Part of a small language model's weights: width 64.
Each number is 128 + 32 x the weight over its row's rms, rounded and kept within 0 to 255. Layers, rows and columns count from 0. Numbers have three digits each. The size before them is the row's rms in percent of the matrix's.

# layer 4 MLP up, 256x64, rms 0.177, rows 225-255, columns 0-63
094:133103087183151101115059119139106174145131122145085151176162102166139130143041145153119149119143149133126130149111116122144113113154167092139091198194147120111167176185159110057143117121122173
104:050136191188176193166131135138123125065111072181174155125122130148091145130102097147147104139155121137141102100077139135099135124152097120148175105160083167114166159113152098089132141171132084
098:138111162140148153157114123077216096096113108144157193141078106157136167123116113152083101156139153126201161111068098117125129160150124106096114056130145096106149117198131084119157167147100123
083:121142070093117086157135112111128124119119110138167121080131082133089146142140117147133147101081242116128143140094174099134193097041162101092135105127113111090099123171116155115128169156174115
098:159212156107095131132163112121101162170172133065129115104160066167101129154096120151131138100143108150149096151133121142136078125103115177113127095125052181140145144126148141036093161106159154
104:154153087116121127108091149126100071150110121135163145112081112123137126163111056167108169136184067167144146168081107124142132167161133136089150095166137180077107180119165168115170093128077176
100:112094079112119158118092134134102126157103123138138105099136070117142111172038131116193149144179178158130056141140120086171114186196140123092174109109100103144132158148121145109135116095152074
101:074090116150150142080058146179102130162135094069181143161113110128154113128137131093155126099092134196174088145149131160115105166212088093105139111109114072163123113156118088101090128144134148
088:178078129151110171164164167148159130137071084170114152120130125165134126170105195122139132081143148151185098119100140109118152100170083104174127133127085120132108139133112098073187147192069162
080:140135112102149123123137179149177139118056130097146160161140078147147152143137117073105080130066163098055141090151178093107115146112144172119110082080140135120121106142151129218146175146094149
081:114155099087175089092086129081131123159153159126168110126089126172104101104115148110111138109064066118081130114159180149176182131093138077086129157145080149110179140165160067150147099127141157
092:146145156103034096153150137144118068087118139098123128105085069093127130073123138126067187159123164105140097190145122157101127124184140155099171113110094115081157132147140206131142121140124133
106:078121086120133103062099062189134152173115139129131152167062155168162122126152131123165094173115166124120137132139166106133161177131076154121130121147127110128105193151197113107169183171140128
103:101180149090160101153124104129108137157133133145043099119166101136115138150111088131184199078144213160141115139147124098135149114143177100122181141129083135148095132148149142100114097167054099
102:134157151150099111059117116170130106153151084166130147125185143094083164118102108086118136163132111096097149065165096132082185132153146066089079192110113120099185108131112101096152103128173150
105:122097100136066117156104137119140131119075145161121165109228115078086105159072117179111091173121114172128164117099183116141158156123119114145160126111108148085145115119134077164094156073175097
122:171105124142136135131115119175094171124062154096175126099143130108091178166150069102158144103100161147095173131150132123118147123102092103179234163070121152087107119120102119085143116171121159
117:129089205097185136161142137137135146156107117119060140141106080136082115112142157173090145079136116115135140158116136193100142131126165032127137103112153098166131122168189135098117143130070166
114:094062050131118160165095098140151145160057113130179145110159081060129149114134147169090102091124146059119170154180136138129162128127128105115132144161168100112183103113138113162113146163151161
115:107168160135163071100146154119119160177121185140115181176141118084125145116129076171110113191163115110119159108149101118144167098120149120086154171174092044131129135188155103071108127152141144
083:112177098153150114105092089183171161127133118100130168159138071162107088116127129164098090153105087146170137144122166106160102114093137107137139112154130163132130208161146169177121186180175191
089:104149181161111110158126140079150127095046124086119150127153161132108118145072142180114224125118114088106181120111058105075095170135108122139147146138164143108156108098187114110108138149098137
119:079077131090108136135161118126162110182113159082129147096145154100087146107110105149181180204131113091154161106052172177120184163165089114116090151147127128129135140136098114084135079133154093
087:116099143134156121148174067154124176141182110106159147148125108137179150095114155124166117105136163105159102042111131159111146091095120168161074111149156115123075085159176188145140175179159106
095:116164148142143215155110155131119133147128086140137149172036089126152111132132166096090107114118155130126090137124127131145168065115121104132081081201148142103075125137131138150087173116156053
101:120104118161192089160118070124103096193145106073171179091093156159167130110148165176089187109147137147159126160140149177120137104138113093151114133127087125129131116169122107057118148139159196
097:169133112125061168085124118139188129123109170120132144178182165203095113102065170110089129126120137081076083159138152134132142133140076158126152109139087153109086089095140170180112131127100100
103:112144142128091160130105112162089083186132107099175126163107164130096137099075078159181142176135128135133113148103063155121142125164079090077159153136148166108143141143110091053154118114113049
093:090087156120147164093112146125123138104074169095116149121145136133070102137143114094130127184072129081091169094133093173084105151167098126075117117122079102119121159172153152087067193184128105
107:099109160162135174148195113135126144131109104090105071056134114146117110174108070128163138174125135075087119082113125147137114075173118067108151142092059159132126174119161148115117088115178118
110:135184149148104140130067128161052140138155139172103185125156084098072162123133118110131184146154138154079147167136116170095126194131069179160139127113158186186113083115127117131140143141125130
# layer 4 MLP down (transposed), 256x64, rms 0.165, rows 225-255, columns 0-63
096:164096098163158164104172159153132126137164126121137129151127184148089161106078102122167176147092127100159147083116140118166107086127172149092117199193174091091110133128102118082150168114205116
101:122104098118144125107137078086110153083123061159121151185110143174191169072116114134141108153162080118092083151194116104107121093130143145123128081157137185095153150154165195124114074123116118
092:118081118147121142098077087151096169147100119106149207146122107087094135109114124122115132133111141149109128097122139147157199107144179130166147199093133147135191178170129186122155062092180129
087:138087199143086143093168100137164120071111088146135105099173126141174113084166175127173161153092134191117135128067156151116137197140174146090092131147142155154113160120141160121099144170174130
097:167120105137093074085145122155139095135150160123107122091090113159118132155112148121145067083112128101117155133175130131133088163141204134065145161169141195196197117111142121170117107159179095
092:170081182101177135092151069176118133095128174158134098090202100084117112118118149129174123122166117104086120191168100157109192131117176120108114081125122117160108153132127131142138146163191156
106:136133122125152116117134117164129141157175135185101121108156092107075108142154149146106107116071071170186088165132115098128142179146048117166122142058154128151194156093140100130189158155131092
105:099128158139108136114070179161126135111133146107127094112131096091141070111158085159161194142147106153118133136108125135161104103056113162174147165123094136098176125098043197132103082156086147
088:147219135085129068129062112104094134109100110172160131141127132138149154095044132126134172127101095141112129119189104123101163121140174148090146126118168178163124157166134114137142071145090180
085:144090181105084117097164121170128110126054135122127166180152075138172175146100158105165117149100153202101113135114150144157098140122183145115083104142120169102121181086121153066140174135095144
092:157129159154066137103148134139142199099048085131118099119114098086124097116196155147113104129099143136180107128091071132167130116124151183137095156077170199105123112143077082104115127120136118
086:104092129195098161146120115092174150107125129156107091135152161144116097147167174047131105135141114093140056133148110130105097148085131111086131136188156071117149126128094117137200119085197108
111:158062062130098157196126109141146074074153102116123183101107095107138134106131118134131154099085109134129123153124153166071092092170090091143114109104091114115198150053156108124124146132092093
112:130106130092151118177127114093134080118163127082124141108099111122057168103138093188069127168126125136127131142151144098111127086165160126111172124065107085173148066161154146130107170170094206
114:138101138160167074138084147114151092061098140086157126161136099061124119121173195170131122075127138127145101155087146130109064073142138161124151106147157130150118173131171069140128178170140167
102:170099133162157097137095134083082135117064078110100147132143158156146132106091117144129130159121198183110179135107153074140135097164119112133148144119143211117098149145123133204081123083188120
137:169131186125217104144144104130135166103117152077150158120134072145101138176134074117103126066176158118144129139164130152074183149088144129089131108164119182146167095077157162136140128086138115
120:171130163111125104140144110122130132204100104111089134095123113056089162166166121092103166134155058104146141096166093136134176137156192163141110108135108148067149141102120118123102108161069197
097:125104072128154134123047152174130126161109117113175099116180117097127064125225120154116127060153162128122174136145159097151193128110173140125156140113135119159140129149165123151128167106186150
117:132120134107158151076102109194125123200154054086100126177176180113163107106123156155131109122156145100149098136096157141088188128094160110112109103149145160140120172143071170163081122122091086
082:163131167163154177127090156152140093090152147172099104119134143183172142118153083109154130137180090089113093144142121099101120154207150136163103178141121117121102115045072107076127155084116159
100:129148102197092115128140130123066134120138082159136185195121147092099134118116114127146092112105193115138126149045146129117060153105081116163059132128105177154154122135074132132121099089126089
104:114179179126081118104083134099102136111143091170089153117083168146128129097108152167149161141127134101055144147159174109132051114145113100096126156085151124090166187127160052099146158146108156
086:149139072183174087117072108128176122184131082102092110116145131083162097175150128091147158128127091156145093219124104089130086156108136176135107118125146123088117154162175140151125094090135175
093:201140123080109131114204163090109099140132140105093155143115117157161125084147138113140062067142147098154101099042125171109097123150127158101108179179139135120111137144088146160126183101172119
104:141169108166108140102178162141138152093156122040128086202160107097100183151138057076164074114169151167108120145156115106112145126128067110134124105131143133123097074083135136121161154097135128
104:074118099120153129168123157169151140127108118153074212150143138114155116159124197156106132163098089083112134142074121078105117152106151126133149161060134149166176200131099129112195123093137134
108:155131051105135088104112112079090112085135103124148096073136127059110123093149141137164176192135161207090154128147147138100123152155087138117132151066139118108092130106132106134185063112124151
103:103131153141182145118165098073139146072114108128054150120153072089114105154153160152161148129122148091150135180161164122151112104067155064172108110131195096153057100119117135151157137129158148
116:115150171072244156181156108145083147143152154144087146156169090135104142171112144154121130141142134138113174165135110120131171089124094175164180126063112096144126120093150127171141094115164119
110:097115163122117127170088171171118187133115125111089175148124140124186123210129102157077149102098118153116149161091159128099080082092092104098151089103151132164157110124164103077202119161137108